python train.py --d_model=128 --activation="tanh_gelu" --norm_eps=1e-06 --attn_scale=0.125 --bias="all" --init="normal" --init_std_down=0.00364 --optimizer="adamw" --schedule="wsd" --decay_shape="linear" --seq_len=1024 --doc_mask=true --train_tokens=134600000 --steps=8216
Each number is 128 + 24 x the weight over its row's rms, rounded and kept within 0 to 255. Layers, rows and columns count from 0. The size above them is the row's rms in percent of the matrix's.

# layer 11 MLP up, 512x128, rms 0.149, rows 508-511, columns 64-127
size [102 103  93  97]
[[151 144 100 175 149 115 201  84 113 153 116 134 107 140 118 160 149 161 159 109 120 122 165 146 142 123 141 118 147 139 112 103 158 118 116 121 108 106 143 148 130 143 126 135 107 140 112 132 145  85 166 118  78  98  83 140 101 136 132 154 115 141 156 108]
 [147 111 101 185 100 109 137 130 136 133 127 109 158 155 120 106 146 162 116 101 112 160 130 106 121 132 114 128 149 184 120 112 103 117 107 112  88 149 157 120 148 114 126 125 132 150 122 146 138 122 109 185 116  83 120 173 133 144 163 144 121 134 146 127]
 [ 92 140 116 172 118 125 163 129 139 109  96 108 138 139 180 170 118 169 148 112 120 116 118 107 131 124 118 148  67  69 142 145 158  88 151 126 144 122 143 166 154 147 102 162  78 121 130 103 166 139  97 141 124 152 140 140 106 127 154  87  96 145 158 112]
 [160 130 140 175 122 147 128 148 147 168  95  98  98  69 146 130 116 108 151 127 105 151 101 111 131 103 138 148 103 143 155 123 151 125 178 134 134 148 149 134 141 174 117 130  90 134 142 123 110 111 111 127  81 161 143 138 126 134  98 155 105  94 142 113]]
# layer 11 MLP down (transposed), 512x128, rms 0.148, rows 508-511, columns 64-127
size [102  92  88  99]
[[110 138 146 121 129 110  69 143 177 126 133 125 137 111 129 119 100  90  94 117 108  95 148 113 105 131 136 135 150 122 122 150 135 162 139 128 118 172 152 131 171 151  96 145  90 133 105 131 101  56 138 126 139 138 155 142 144 154 154 154 127 141 140 144]
 [126 134 148  65 167 146 133 104 166 120 112 120 102 128  94 164  69 110 143 114 128 140 104 135 162 155 133 130 142 109 131 120 182 149 130 127 127 134 107 126 168 134 136 135 119 149 187 125 138  77 108  88 136 160 124 115 118 119 148 123 114  97 104 132]
 [135 162 146 128 117 112 118 113 127 141 140  98 123 121 133 100 111 144  99  59 112 131 110 143 147 113 125 122 170 165 158 153 123 186 148 162 139 135  86  84 191 157 144 117 113 129 158 127 108 159  97 134 122 145 122 103 163 120 139 134 132  91 107 127]
 [147 128 109 120 131 139  83 128 135 111 151 154 115 131 146 135 176 113 129 137 161  97 136 118 137 172 139 144 143 113 102 104 139 130 107  94 106 117 114 124 121 110 134 113 135 141 134 139  86 222 162  87 124 109 172  90 126  96 105 144 159 148 154 145]]